config.yaml
n_kv_head: 5
head_dim: 32
norm_eps: 1e-06
positions: "rope"
rope_base: 10000.0
bias: "all"
optimizer: "adamw"
beta2: 0.98
weight_decay: 0.21
lr_head: 0.00326
grad_clip: 2.0
doc_mask: true
dataset: "wikipedia_en"
Each number is 200 + 30 x the weight over its row's rms, rounded and kept within 0 to 999. Layers, rows and columns count from 0. The size before them is the row's rms in percent of the matrix's.

# o: layer 5 attention output (transposed), 160x160, rms 0.0601, rows 124-134, columns 0-79
# v: layer 5 attention value, 160x160, rms 0.0585, rows 125-134, columns 0-79
# q: layer 5 attention query, 160x160, rms 0.0538, rows 128-159, columns 0-79
# k: layer 5 attention key, 160x160, rms 0.0525, rows 128-159, columns 0-79
o124,101,226,245,191,233,203,241,196,146,172,181,182,217,173,199,232,154,205,189,244,184,230,176,217,175,248,177,178,186,241,171,213,225,211,169,165,223,231,207,217,198,247,158,276,193,152,225,227,192,213,235,212,198,228,186,244,242,212,192,212,192,169,179,189,202,210,190,227,224,249,148,195,263,218,214,187,215,227,159,255,148
v125,105,182,212,197,204,180,204,201,207,192,158,191,194,229,193,212,239,215,213,179,199,150,220,200,193,163,187,204,136,192,156,187,216,161,208,209,198,182,151,139,195,165,222,202,203,205,236,165,257,199,188,231,168,229,197,205,192,171,188,275,324,180,206,218,185,198,200,189,200,202,179,168,216,148,181,207,207,269,120,186,232
o125,110,207,174,179,205,201,211,212,189,157,204,151,209,220,221,221,200,177,229,185,208,245,216,181,182,235,225,185,196,194,213,152,167,218,195,190,268,139,231,135,260,196,221,126,146,181,231,155,227,156,184,169,149,193,208,156,176,231,199,212,248,183,194,233,208,237,169,212,212,217,180,232,184,161,215,212,195,240,212,217,196
v126,105,202,176,212,227,202,211,227,237,210,187,233,240,175,186,240,189,159,210,198,187,170,204,219,222,259,180,227,221,231,222,232,245,189,212,205,220,222,197,192,260,186,234,207,178,187,165,241,184,205,206,230,220,162,191,203,162,206,162,205,208,175,211,194,202,226,216,283,173,238,208,208,201,123,177,178,194,219,204,187,200
o126,107,236,199,235,220,196,223,233,163,152,210,197,219,221,200,186,142,174,162,215,215,227,214,137,190,212,224,153,193,239,174,152,226,157,191,200,227,242,194,216,165,210,252,200,212,187,244,171,153,190,249,212,235,223,227,188,245,234,247,188,235,182,202,198,187,225,204,191,238,252,163,259,258,249,130,229,157,234,124,226,154
v127,084,184,263,194,224,206,208,190,174,207,232,204,200,192,203,186,160,216,221,219,213,228,189,197,173,211,232,163,187,243,175,227,221,221,200,214,169,232,228,267,232,181,213,204,225,193,171,211,218,217,167,144,200,250,246,184,180,187,250,127,196,227,235,161,174,189,166,149,257,210,138,234,200,206,241,231,205,175,210,204,148
o127,096,207,239,201,142,207,204,130,223,224,203,244,232,156,187,223,222,202,171,184,197,196,238,248,216,200,175,210,217,201,218,262,172,211,236,179,216,198,216,189,196,155,183,189,243,199,197,231,214,180,178,217,205,130,244,209,143,188,196,221,187,227,237,136,232,184,213,155,148,144,277,198,204,231,230,165,258,231,238,165,182
q128,145,250,195,193,212,203,142,171,198,179,230,189,192,176,247,205,201,203,256,189,187,199,247,239,178,271,177,206,223,234,174,178,247,231,178,168,196,180,213,209,213,226,205,156,154,177,170,219,238,182,223,232,191,166,195,151,128,197,178,162,215,198,162,191,214,228,231,140,223,213,248,160,191,275,142,226,243,203,230,203,270
k128,099,197,190,259,161,158,230,223,151,153,202,202,192,170,191,180,197,184,205,239,192,171,242,199,197,206,148,220,201,196,179,245,191,238,246,176,241,207,185,205,212,186,272,169,202,198,203,169,221,205,236,208,186,172,232,166,190,198,217,208,238,224,195,146,189,216,177,182,205,232,176,159,195,224,159,194,280,226,213,204,220
q129,171,166,171,231,179,183,177,157,172,140,234,212,212,186,191,217,176,231,207,215,150,159,229,262,160,253,165,201,199,188,211,232,217,232,210,185,198,230,223,187,222,238,231,150,223,181,211,183,244,188,207,233,191,161,216,145,180,187,220,187,191,231,205,200,194,221,178,145,246,238,177,191,220,234,198,215,274,186,200,186,240
k129,086,193,193,227,157,162,212,188,203,172,196,229,191,190,166,191,175,192,203,177,211,202,244,186,171,217,177,212,176,189,178,238,199,239,224,176,187,219,226,226,207,197,216,142,189,198,216,186,236,225,259,203,165,225,225,127,156,166,187,205,197,211,208,182,196,230,189,199,199,229,207,162,186,208,187,190,295,255,204,167,193
q130,154,220,220,162,231,228,224,243,228,263,161,193,169,235,214,201,211,180,173,152,240,232,187,134,265,157,237,177,222,211,186,174,182,178,188,212,199,187,180,210,201,156,180,252,152,191,191,212,146,213,191,168,227,258,186,250,228,190,190,210,196,163,217,183,209,163,224,233,159,168,215,227,197,134,224,189,151,187,195,205,182
k130,063,250,203,144,219,257,220,193,182,231,183,170,195,228,211,168,243,189,213,212,193,217,149,206,203,188,255,180,183,228,229,146,213,148,160,230,211,193,165,200,199,219,204,255,180,212,209,246,182,195,169,191,226,171,169,266,247,229,196,222,210,176,183,220,173,181,208,203,177,171,227,207,203,206,186,186,141,165,194,220,226
q131,069,158,196,214,169,212,188,173,160,194,214,223,211,165,248,236,163,200,212,228,195,202,216,199,156,270,213,214,199,156,216,242,203,295,182,180,194,228,182,189,220,201,212,151,186,253,222,190,220,202,200,219,201,183,247,161,160,184,212,150,218,218,184,180,224,215,210,152,240,246,222,180,232,227,210,207,235,245,230,218,199
k131,207,228,202,156,228,228,206,216,213,230,188,174,200,229,229,208,242,198,178,186,212,194,173,201,233,192,237,150,204,213,208,153,195,155,184,223,184,185,193,209,167,183,179,269,178,209,182,227,173,200,156,183,216,190,173,282,240,223,205,212,197,174,186,227,213,165,200,202,178,153,205,225,223,184,202,210,105,170,186,214,199
q132,082,236,209,167,202,222,208,168,196,235,157,164,180,210,162,119,233,159,182,184,248,174,189,149,205,159,236,190,213,224,207,171,224,191,206,194,235,203,226,207,219,212,163,206,185,163,172,181,204,218,201,203,260,150,163,231,199,215,202,253,214,151,208,204,202,205,212,211,129,175,199,208,179,128,183,177,127,190,215,217,152
k132,121,187,179,202,163,188,188,156,166,168,211,187,234,204,156,185,179,209,212,252,162,159,210,217,162,208,176,231,189,175,195,212,255,254,221,193,251,206,209,190,224,223,247,142,193,224,206,178,236,180,232,256,190,199,212,157,178,178,191,172,173,227,201,159,171,225,179,196,212,257,187,187,149,200,168,181,240,189,205,175,255
q133,093,223,233,176,265,246,206,198,210,202,212,175,173,243,258,222,207,156,224,154,231,232,193,170,219,208,212,168,222,210,172,180,178,209,173,180,137,169,163,233,199,190,210,222,168,195,201,273,200,191,154,191,239,198,216,187,222,196,140,194,235,195,195,195,202,168,250,160,222,209,256,187,269,197,213,216,223,196,200,227,184
k133,125,223,188,143,243,260,189,166,200,240,179,159,195,230,211,195,231,194,184,199,165,190,170,211,222,184,240,154,204,220,220,150,210,162,156,194,216,198,186,193,224,207,193,247,185,209,195,245,168,209,160,203,246,159,176,274,241,230,204,223,179,183,203,212,157,174,194,216,196,188,211,219,208,185,200,219,122,157,198,208,214
q134,048,195,204,177,174,194,223,201,170,204,174,226,167,195,190,220,241,235,190,223,227,205,190,257,154,176,210,212,194,162,218,200,194,221,241,238,240,196,259,132,210,180,181,202,246,198,194,212,209,216,146,208,227,96,221,251,196,236,233,207,168,217,208,272,139,183,192,182,256,197,187,185,178,198,231,214,196,189,200,234,156
k134,233,167,208,268,177,162,202,176,172,142,235,223,208,174,190,209,158,202,182,222,200,183,225,202,155,229,163,204,195,173,191,241,188,253,230,172,197,222,205,211,202,214,219,128,211,210,235,170,213,198,255,228,145,241,222,111,151,175,203,198,218,200,206,190,228,248,196,177,197,228,179,188,196,246,187,219,282,228,195,168,209
q135,214,222,224,155,231,221,236,237,231,268,160,226,167,207,218,202,241,207,144,180,229,228,163,162,240,162,250,183,220,198,190,184,171,167,190,220,207,189,205,198,189,161,172,271,179,234,181,204,169,216,173,165,235,205,183,273,230,238,190,227,185,171,181,226,174,171,201,236,170,172,215,219,182,150,210,189,120,203,177,210,158
k135,053,193,176,230,192,152,180,184,198,164,197,192,208,212,179,187,200,197,197,190,205,174,239,210,194,203,199,228,191,188,161,192,235,275,208,206,215,234,248,227,217,187,235,150,213,204,177,176,243,222,236,241,185,191,209,137,165,160,182,210,195,237,218,146,194,227,177,189,218,263,178,166,203,183,173,205,257,232,218,192,223
q136,088,232,196,220,174,207,217,215,238,186,215,206,215,175,171,191,216,167,250,143,188,168,222,166,219,190,224,208,231,233,155,245,224,179,232,250,195,231,218,149,264,214,196,167,220,187,193,204,264,210,202,200,183,157,195,169,127,183,143,222,208,194,218,219,241,191,174,206,212,227,207,238,182,196,174,214,226,233,203,139,215
k136,090,199,131,135,253,220,192,191,159,198,193,211,183,208,234,201,191,207,152,158,234,231,196,216,199,169,255,154,171,207,226,162,182,212,156,228,248,160,246,210,239,205,191,227,197,213,193,210,205,189,160,202,234,169,180,239,184,210,182,187,221,213,189,251,213,193,209,251,178,210,211,249,203,232,253,205,178,187,187,224,239
q137,085,223,200,154,167,263,193,226,164,172,186,202,188,174,211,175,225,228,210,196,187,175,231,189,231,163,228,217,223,193,206,179,211,232,206,191,247,161,191,216,192,223,201,210,211,265,194,160,312,133,192,204,156,213,222,167,217,181,172,238,235,201,166,175,247,238,246,199,198,205,231,226,237,230,200,225,191,179,215,220,200
k137,087,176,208,173,245,178,196,218,197,224,232,186,177,216,129,232,214,149,202,237,196,168,173,186,196,261,213,196,128,230,193,179,268,191,175,203,195,207,222,210,151,144,191,213,235,211,226,209,127,223,177,178,196,248,157,228,208,210,235,202,190,189,215,231,187,211,165,231,186,140,110,185,137,201,168,216,163,224,192,180,205
q138,085,171,164,231,184,140,186,199,215,239,192,236,161,204,175,185,246,191,166,253,222,177,196,229,158,190,218,239,176,244,164,195,216,182,159,183,195,196,226,221,202,214,171,217,145,188,148,205,197,207,207,138,191,178,192,229,207,186,176,209,183,136,259,232,202,201,204,169,227,176,193,203,165,202,167,236,192,212,213,170,136
k138,086,193,184,174,148,225,226,199,204,185,206,157,197,190,208,219,125,213,235,188,129,215,189,219,263,146,181,188,217,210,141,224,223,185,197,218,205,214,152,198,223,229,254,202,229,155,190,184,210,174,234,250,222,229,194,214,227,174,242,194,226,232,167,197,230,225,196,222,148,232,228,166,165,188,192,168,169,190,182,187,262
q139,085,262,240,215,187,182,163,176,172,225,228,214,205,195,176,211,210,245,200,207,234,190,212,249,178,185,194,185,133,180,234,173,180,171,206,225,220,225,211,215,186,198,216,202,261,194,244,217,208,186,213,184,202,223,200,239,221,221,226,193,259,140,146,176,162,211,195,266,181,176,180,196,146,179,153,170,212,219,202,144,213
k139,088,151,195,257,153,156,223,173,200,188,202,212,203,242,164,180,191,181,219,230,145,165,191,236,158,213,172,251,219,206,180,223,188,213,279,220,164,181,212,192,164,217,160,205,191,221,194,184,196,191,206,165,137,207,217,139,160,162,139,173,123,226,214,192,196,223,182,177,263,234,202,151,125,193,189,167,190,194,173,241,158
q140,093,178,213,170,219,211,216,205,200,195,168,214,205,112,195,171,211,139,189,176,179,229,193,231,238,220,185,233,189,167,122,206,192,220,178,241,237,214,206,184,223,180,206,158,183,227,162,236,214,167,227,150,233,214,197,201,183,225,165,210,164,173,201,180,214,184,221,180,172,242,193,134,155,213,222,157,202,180,181,228,188
k140,093,237,177,244,156,211,142,187,227,234,238,234,197,247,172,207,223,229,180,272,210,153,238,198,204,222,239,152,156,187,259,153,273,193,202,233,187,205,173,176,203,189,191,279,215,188,261,199,181,192,196,197,168,207,177,245,170,199,235,191,194,246,210,197,171,214,192,172,204,199,195,222,234,145,185,222,134,176,155,187,222
q141,092,224,219,162,172,208,226,238,178,208,169,176,181,205,202,135,188,257,207,207,198,264,182,154,220,163,185,221,221,200,193,202,174,191,214,214,183,218,210,208,188,244,189,184,229,165,171,173,235,221,227,225,153,221,192,202,188,227,226,192,226,215,197,220,234,229,133,207,153,178,165,200,198,193,135,196,192,223,172,217,201
k141,090,187,210,145,243,204,197,241,184,210,207,219,208,186,204,187,172,174,217,191,184,211,200,214,166,188,240,192,192,245,220,173,198,149,152,222,226,178,181,197,179,174,180,227,169,215,246,176,190,199,175,261,224,194,214,252,189,164,223,220,193,190,229,197,222,161,229,234,173,209,165,256,223,193,271,205,246,158,178,141,192
q142,088,223,163,203,201,147,221,168,177,259,178,185,221,157,206,150,189,191,256,187,130,217,169,203,203,194,203,210,215,239,159,231,211,272,234,180,221,188,156,172,188,143,200,240,182,172,165,210,233,213,213,206,179,219,188,244,231,229,179,138,195,200,209,234,216,176,219,206,244,214,258,147,169,228,222,146,242,231,196,193,173
k142,092,209,226,227,214,243,195,200,221,196,173,164,179,235,258,221,190,161,204,211,201,201,188,248,230,171,197,175,252,172,234,188,199,187,191,194,223,192,201,219,207,201,221,216,240,203,220,208,131,254,201,129,256,189,210,237,200,193,253,178,194,210,208,191,213,181,205,221,175,193,184,194,244,214,188,210,144,231,173,197,109
q143,088,180,180,174,217,161,236,209,188,194,220,250,192,184,199,203,189,195,256,195,190,165,210,228,163,208,162,168,216,230,246,225,165,241,205,224,205,157,245,195,173,196,188,203,133,189,200,198,214,184,202,178,181,211,164,183,175,225,148,238,191,177,273,163,218,188,222,207,241,225,201,226,188,203,261,165,216,169,187,165,195
k143,090,202,191,184,178,226,178,141,163,176,173,115,211,232,202,216,207,220,221,157,208,205,158,213,219,176,214,207,145,255,192,167,231,214,211,208,193,229,125,172,245,177,154,211,298,257,223,186,177,183,196,155,225,153,193,266,235,228,216,167,202,201,216,258,236,227,225,253,183,200,164,201,196,211,171,205,219,221,179,226,203
q144,089,224,183,239,191,239,192,193,189,219,171,215,168,225,138,175,201,196,152,191,197,200,242,193,202,246,196,219,231,172,146,191,230,181,178,229,196,189,189,150,194,207,223,194,205,176,205,148,215,178,235,164,245,185,197,217,238,206,209,248,177,224,211,236,215,210,283,188,151,213,177,220,139,213,219,194,207,233,213,188,190
k144,084,220,196,146,236,169,229,225,277,230,243,207,218,217,138,175,214,188,204,218,163,221,196,141,132,186,205,195,192,209,192,239,196,212,208,205,235,211,231,196,284,177,233,204,242,200,253,225,242,206,192,260,230,188,151,227,182,188,200,196,164,177,207,170,147,176,191,193,158,226,193,240,182,181,163,195,165,166,228,240,205
q145,086,176,191,176,190,134,200,178,204,156,196,192,183,211,173,215,189,225,169,196,270,188,251,244,235,193,229,186,249,215,297,221,215,173,238,215,196,219,186,253,179,141,211,215,268,234,195,139,253,213,174,175,226,223,200,199,209,174,224,242,182,197,181,210,136,240,136,192,200,171,237,221,159,193,195,219,240,199,137,209,218
k145,090,210,220,194,207,199,199,253,182,243,214,188,194,218,174,163,201,222,219,204,182,241,171,197,216,228,231,219,274,168,145,201,145,174,166,224,166,121,227,233,181,196,197,186,254,206,190,180,163,188,232,239,137,223,177,267,247,252,184,219,200,164,189,181,233,162,225,195,123,207,174,198,201,195,182,188,169,205,246,200,198
q146,096,234,179,184,177,207,174,184,172,179,226,213,189,162,158,204,182,235,245,207,189,177,150,207,205,234,184,175,190,199,225,172,285,255,211,171,220,189,238,218,166,191,233,234,217,205,171,237,246,173,231,257,183,174,193,215,175,222,190,160,245,172,182,172,227,182,211,206,223,159,205,172,219,210,151,176,205,181,181,162,255
k146,099,196,238,195,245,242,228,139,177,144,220,111,158,205,224,209,224,252,169,250,200,204,252,210,193,171,157,149,146,198,156,226,155,164,151,190,214,214,206,191,227,231,228,228,173,232,206,222,179,235,194,166,154,205,201,208,209,200,216,233,146,226,173,185,126,191,163,183,197,207,187,169,157,227,218,200,186,187,234,225,225
q147,089,220,233,230,226,213,162,201,170,215,252,162,243,179,198,216,188,221,229,187,193,156,213,199,187,243,187,191,237,216,184,178,196,205,206,125,256,189,180,182,200,198,223,200,143,166,198,181,219,191,210,260,266,181,203,226,176,153,206,169,193,203,221,212,210,223,208,184,238,140,218,204,199,207,248,193,213,199,220,160,185
k147,094,176,214,202,248,203,190,233,212,213,214,149,199,254,233,182,246,197,207,179,218,205,169,120,247,154,248,233,257,263,218,220,208,195,179,190,196,227,218,256,239,144,237,256,262,225,166,207,194,143,197,167,181,208,230,208,196,244,171,245,219,196,192,151,171,180,191,214,219,216,242,223,189,166,212,201,198,173,177,226,155
q148,086,181,162,209,230,201,193,163,186,240,247,176,223,202,302,163,223,199,183,149,146,206,243,183,193,173,247,195,184,176,184,218,224,212,169,182,236,229,198,170,228,163,180,166,179,186,187,170,154,175,184,244,183,210,224,150,209,233,207,178,234,199,186,212,232,211,222,200,183,181,219,224,214,189,215,261,190,171,210,194,222
k148,089,204,206,226,185,194,202,212,163,160,159,200,194,158,194,211,209,179,178,211,242,241,147,189,202,192,188,205,163,179,224,226,220,172,253,198,229,172,170,185,128,185,252,140,215,182,209,231,251,185,219,151,228,158,170,173,192,150,226,198,215,271,191,239,190,194,154,227,195,150,233,226,219,199,217,181,178,213,219,191,162
q149,087,206,202,189,189,199,202,204,216,194,196,210,107,217,189,153,205,110,220,162,269,216,194,194,178,195,204,178,192,191,203,177,176,200,270,204,147,218,183,244,177,234,210,200,204,207,229,178,235,193,176,247,261,141,178,206,198,222,116,247,214,221,177,172,195,208,205,275,172,203,189,212,236,211,211,238,181,155,244,231,192
k149,090,189,160,176,203,200,252,231,182,221,190,229,230,219,207,204,207,189,137,192,152,178,167,212,174,186,269,187,184,190,169,176,163,134,195,194,240,210,220,193,235,250,171,154,195,234,212,186,226,178,187,192,186,210,236,185,194,178,155,190,208,187,253,224,187,209,172,239,187,253,172,198,237,237,214,167,235,201,223,203,258
q150,092,163,196,224,174,229,193,221,194,222,216,132,185,211,175,137,233,148,223,216,136,182,95,217,208,182,213,223,197,201,201,178,202,201,133,190,242,178,190,160,203,195,181,196,199,234,130,241,188,144,200,183,186,199,174,173,179,184,179,207,182,198,190,217,197,232,248,207,192,258,177,177,219,199,229,175,230,217,204,190,213
k150,095,237,207,193,203,209,181,222,224,207,174,262,198,196,220,262,215,172,195,273,248,156,269,231,213,201,189,199,180,224,185,153,228,160,192,231,221,200,227,223,197,187,153,227,236,185,222,185,177,217,211,216,209,226,165,231,209,188,249,253,185,171,226,243,189,193,162,199,162,177,205,235,186,175,184,198,189,162,189,202,149
q151,081,173,255,248,212,205,212,204,213,203,221,202,227,193,184,150,254,230,269,204,202,173,207,162,258,193,247,217,145,202,164,195,256,171,237,150,209,150,206,238,159,254,194,203,188,158,193,191,224,205,200,190,172,191,227,184,237,173,152,217,209,214,221,151,248,175,153,196,208,208,210,242,190,185,188,234,177,216,164,215,210
k151,081,222,165,151,218,236,202,171,188,210,205,209,190,216,180,196,177,217,186,222,184,230,199,193,191,169,228,170,294,220,235,160,227,193,147,161,218,243,204,217,163,140,178,256,203,173,235,191,172,191,178,134,245,277,213,177,211,190,260,171,196,207,174,202,241,224,202,226,245,212,216,159,156,199,178,164,180,198,269,214,196
q152,084,155,218,184,202,174,204,205,265,186,157,257,179,226,169,225,208,207,157,235,240,205,195,259,184,165,182,190,184,201,177,188,170,248,144,213,155,203,216,228,273,197,200,163,140,172,213,198,276,199,153,214,222,201,182,222,232,168,188,261,194,213,181,175,161,167,251,219,235,171,213,183,216,192,198,228,230,212,210,197,218
k152,089,194,197,253,217,193,239,246,190,174,173,186,220,188,246,212,182,200,223,139,159,166,217,158,227,196,155,173,163,137,153,250,168,170,177,204,220,203,216,226,159,224,147,241,226,159,166,202,160,170,164,190,149,180,210,219,185,202,189,189,219,183,206,214,230,228,182,190,201,247,235,186,159,206,153,218,210,254,200,278,206
q153,096,197,221,248,148,213,138,191,174,243,172,183,221,200,213,194,253,196,247,215,223,223,222,244,237,204,196,215,191,240,188,160,217,198,206,185,216,205,169,117,184,196,161,201,235,208,207,207,130,196,191,149,182,206,172,208,156,174,188,228,171,194,180,211,161,246,201,169,253,204,189,154,205,195,139,196,183,225,245,217,276
k153,094,209,214,244,234,213,198,163,170,246,179,174,173,196,224,204,170,231,216,171,213,128,166,195,195,219,174,207,224,180,186,200,190,208,203,194,171,183,270,213,170,188,181,208,209,193,164,233,201,153,203,225,238,243,193,209,216,222,220,154,172,233,234,195,206,142,181,219,199,181,257,198,206,169,228,188,191,226,205,185,178
q154,088,205,191,207,148,209,205,129,206,241,224,170,216,200,203,199,242,208,270,208,234,206,191,222,195,166,211,165,189,200,214,208,169,193,245,191,166,196,162,157,156,196,185,208,211,247,213,219,231,186,246,212,166,181,189,220,210,194,218,187,184,183,210,237,260,165,244,262,233,195,198,197,233,219,276,190,249,251,161,191,181
k154,090,179,221,223,195,208,198,198,148,178,188,161,189,225,211,251,181,150,243,172,131,165,198,146,233,236,213,189,219,269,153,167,233,236,171,168,211,152,251,228,272,219,214,188,286,170,201,238,222,202,179,158,218,173,240,183,189,178,188,214,161,153,159,229,143,196,194,147,200,184,216,245,193,244,187,221,254,189,190,184,162
q155,092,185,207,251,197,186,227,187,185,181,154,244,236,226,200,236,160,182,201,217,258,222,222,238,172,219,227,216,136,197,146,167,206,199,239,138,180,276,213,184,178,186,221,231,213,155,191,181,221,207,174,232,230,208,228,177,235,172,106,185,187,165,187,217,155,209,186,204,201,212,160,244,190,172,235,195,191,112,200,168,204
k155,093,183,198,204,189,163,193,174,221,221,223,167,182,196,172,186,193,199,150,172,185,201,250,193,163,256,130,231,201,175,161,215,253,228,171,229,194,162,187,234,228,187,210,196,135,191,211,194,177,171,247,165,148,198,231,216,200,217,259,242,225,217,201,137,227,224,175,182,184,267,261,217,183,189,199,177,191,243,201,221,183
q156,088,235,192,189,183,183,175,210,191,184,207,202,179,257,205,215,200,192,188,159,170,203,255,182,246,188,222,167,165,219,174,182,225,201,205,207,178,197,115,238,201,121,211,189,195,198,192,190,186,185,166,243,186,204,239,165,208,190,159,159,202,205,251,201,149,240,219,237,173,226,230,191,214,186,169,161,230,197,204,237,186
k156,090,182,212,191,185,220,194,197,171,172,210,178,179,169,240,174,180,232,142,197,199,258,184,183,165,216,196,285,207,204,265,223,221,238,179,181,230,193,231,201,211,252,191,213,234,245,188,159,176,222,217,176,201,222,216,207,202,206,216,200,202,198,213,219,263,170,138,161,238,179,185,212,201,212,222,222,175,253,202,186,232
q157,091,197,222,210,231,180,172,240,277,198,190,228,167,216,156,221,249,205,189,186,193,245,272,168,227,185,236,176,174,201,196,239,193,192,236,193,169,190,179,157,200,154,163,171,173,179,210,163,155,168,187,151,261,184,207,223,162,152,174,311,194,196,239,176,287,242,239,227,227,188,262,183,217,196,189,241,198,193,184,242,177
k157,093,249,192,172,183,219,191,200,188,205,211,232,216,179,238,177,180,203,215,167,227,188,171,139,212,168,181,182,190,222,222,197,196,215,184,195,191,215,171,193,204,211,212,231,232,269,185,195,273,216,219,227,141,204,178,158,213,175,195,192,218,211,242,237,236,172,170,184,180,198,208,209,187,228,218,220,243,164,257,138,185
q158,090,183,232,165,215,215,205,212,298,228,211,200,203,218,196,213,206,223,216,160,206,186,233,159,164,230,219,192,176,228,225,178,191,209,199,185,197,202,148,188,208,184,178,197,201,236,210,200,182,153,217,157,171,142,178,179,208,202,196,244,159,163,169,245,193,157,215,151,187,187,224,136,202,191,267,224,190,210,204,186,173
k158,091,189,197,216,196,148,208,219,189,176,202,200,213,250,193,208,216,228,236,220,204,170,242,220,223,221,172,200,251,202,164,250,220,219,268,220,192,205,232,227,240,234,221,249,153,174,176,193,241,231,200,220,189,199,194,200,156,226,201,145,210,174,180,139,109,169,163,243,206,195,168,236,156,204,139,202,258,218,246,167,197
q159,092,187,201,225,204,188,194,210,195,208,220,172,230,201,252,175,178,193,192,198,162,150,200,228,188,217,158,185,200,230,211,121,160,156,222,199,177,224,190,220,160,186,148,203,264,101,153,206,236,209,216,193,189,250,211,205,228,214,174,197,191,180,250,159,245,191,213,218,186,209,151,288,208,199,201,194,190,177,244,193,188
k159,091,181,190,168,179,216,191,211,234,215,179,175,146,193,162,203,234,219,237,177,214,245,173,166,228,170,215,233,181,234,255,239,227,208,207,243,239,176,178,252,212,250,196,133,198,240,268,180,190,156,190,221,233,192,241,189,218,173,188,224,240,211,186,193,151,222,240,146,145,222,223,152,203,211,206,171,244,223,209,176,234
v128,133,165,177,176,179,191,211,192,208,167,172,251,211,219,204,194,190,208,166,168,221,129,243,309,214,188,234,197,208,197,143,156,214,158,212,229,244,233,252,212,226,256,177,198,240,180,191,157,209,213,201,238,214,207,198,198,202,191,183,155,149,126,206,191,213,206,185,201,191,183,199,182,210,214,200,222,180,174,187,214,200
o128,132,132,208,179,194,264,192,187,224,215,242,180,257,232,212,235,187,177,152,180,214,186,185,223,228,166,256,231,190,201,182,180,163,207,199,190,240,203,209,233,162,193,248,181,185,198,240,173,214,155,201,204,143,197,185,270,163,142,186,171,207,159,197,208,225,195,202,212,228,196,240,188,173,241,214,181,150,195,226,182,217
v129,145,208,199,219,194,189,219,174,251,243,188,216,214,270,204,180,227,212,151,191,247,161,161,175,187,205,191,218,249,271,173,200,222,204,205,168,241,203,270,185,201,213,219,188,173,164,244,223,243,255,191,263,220,157,173,204,188,157,199,162,204,186,218,230,241,205,144,178,228,185,158,185,191,197,213,155,176,185,232,190,251
o129,128,225,206,253,180,215,175,233,200,193,206,178,192,240,212,230,212,182,226,203,204,167,185,125,211,235,242,278,216,213,229,177,170,182,179,103,215,203,204,218,204,156,167,187,182,188,234,183,193,164,182,254,203,163,203,221,181,168,189,206,195,164,193,198,143,201,209,235,250,185,252,174,219,190,216,190,198,215,243,186,224
v130,121,216,189,177,227,189,200,188,137,172,204,161,182,223,215,244,224,256,187,223,126,244,245,246,214,210,173,206,163,205,175,187,216,167,204,268,199,232,227,157,150,162,177,184,231,212,184,201,174,228,178,175,189,187,246,177,224,187,165,126,197,174,267,183,170,212,149,206,204,232,181,209,198,208,194,192,212,235,179,169,233
o130,113,221,185,191,214,178,154,192,218,210,208,228,230,221,178,228,210,239,248,213,139,299,205,258,197,184,179,215,193,200,204,189,186,214,204,218,185,193,179,170,173,185,230,191,251,180,183,195,219,207,203,199,118,179,236,191,196,193,194,172,138,168,233,206,217,206,175,182,196,226,191,201,223,188,146,149,204,202,144,198,204
v131,114,191,222,204,189,200,188,180,233,187,189,193,193,164,197,212,178,190,206,210,174,184,217,173,171,166,177,199,219,219,184,213,152,192,251,227,120,234,163,200,175,202,248,168,225,253,185,177,168,225,210,211,212,248,203,181,217,207,191,199,165,223,212,226,202,231,185,165,192,181,172,180,177,253,214,164,215,260,204,247,118
o131,114,170,210,141,205,182,228,196,220,169,229,198,186,145,183,217,206,200,167,197,262,158,244,227,224,176,195,220,262,205,213,209,206,187,181,222,160,250,180,211,206,226,254,167,209,210,202,170,152,248,172,234,223,204,220,190,192,139,191,237,237,203,188,210,202,175,191,144,211,195,229,224,205,194,212,225,244,209,200,243,172
v132,133,199,180,189,236,212,192,242,234,206,227,242,173,220,175,216,195,183,193,157,243,218,223,231,163,192,195,158,201,184,120,226,196,226,230,206,216,204,217,211,263,198,171,223,186,176,253,185,234,219,198,207,208,192,200,177,174,161,221,209,176,190,168,199,206,136,191,203,185,204,228,206,190,197,208,254,171,209,246,139,174
o132,119,227,197,239,222,243,161,203,162,223,240,180,209,250,238,216,164,189,176,176,213,179,177,236,191,186,214,239,157,180,169,207,237,217,184,171,223,185,193,268,173,183,161,292,202,208,194,182,163,148,159,224,171,197,245,178,193,183,200,180,235,210,172,224,173,205,193,175,214,228,253,208,210,196,206,219,195,184,244,135,219
v133,112,205,233,225,186,187,247,109,180,204,200,192,175,168,169,184,212,194,133,238,172,212,188,212,210,171,184,233,204,227,216,199,203,180,198,219,177,255,176,204,202,189,213,210,231,190,153,210,222,177,230,150,256,199,240,220,196,180,235,212,163,197,118,180,180,187,225,164,192,226,207,167,139,200,201,141,228,225,232,210,187
o133,108,234,192,163,155,150,244,121,215,158,193,151,220,175,227,193,215,186,177,213,187,162,223,232,200,170,198,259,207,195,198,221,174,162,199,244,143,246,165,191,217,175,213,199,225,219,204,180,168,237,197,147,213,205,192,206,225,253,214,216,123,229,193,178,216,238,180,184,228,230,176,157,184,188,163,201,198,194,179,205,173
v134,122,165,178,210,230,258,249,158,166,150,256,221,193,193,221,211,177,196,129,216,188,158,208,186,230,158,197,180,215,159,218,199,174,178,223,210,215,254,186,245,192,283,267,204,238,160,200,210,215,179,192,170,215,150,248,196,201,224,194,171,191,189,154,162,188,215,243,132,199,224,234,194,222,232,165,248,190,180,172,200,240
o134,117,127,163,164,187,262,190,161,202,196,184,182,268,252,231,198,223,144,167,171,194,222,244,225,231,161,209,175,142,166,204,190,182,201,248,227,181,216,166,196,165,182,264,177,190,161,183,187,220,175,216,209,222,189,193,212,226,237,194,218,219,168,207,208,205,255,199,104,186,240,195,187,232,246,151,162,196,213,220,203,245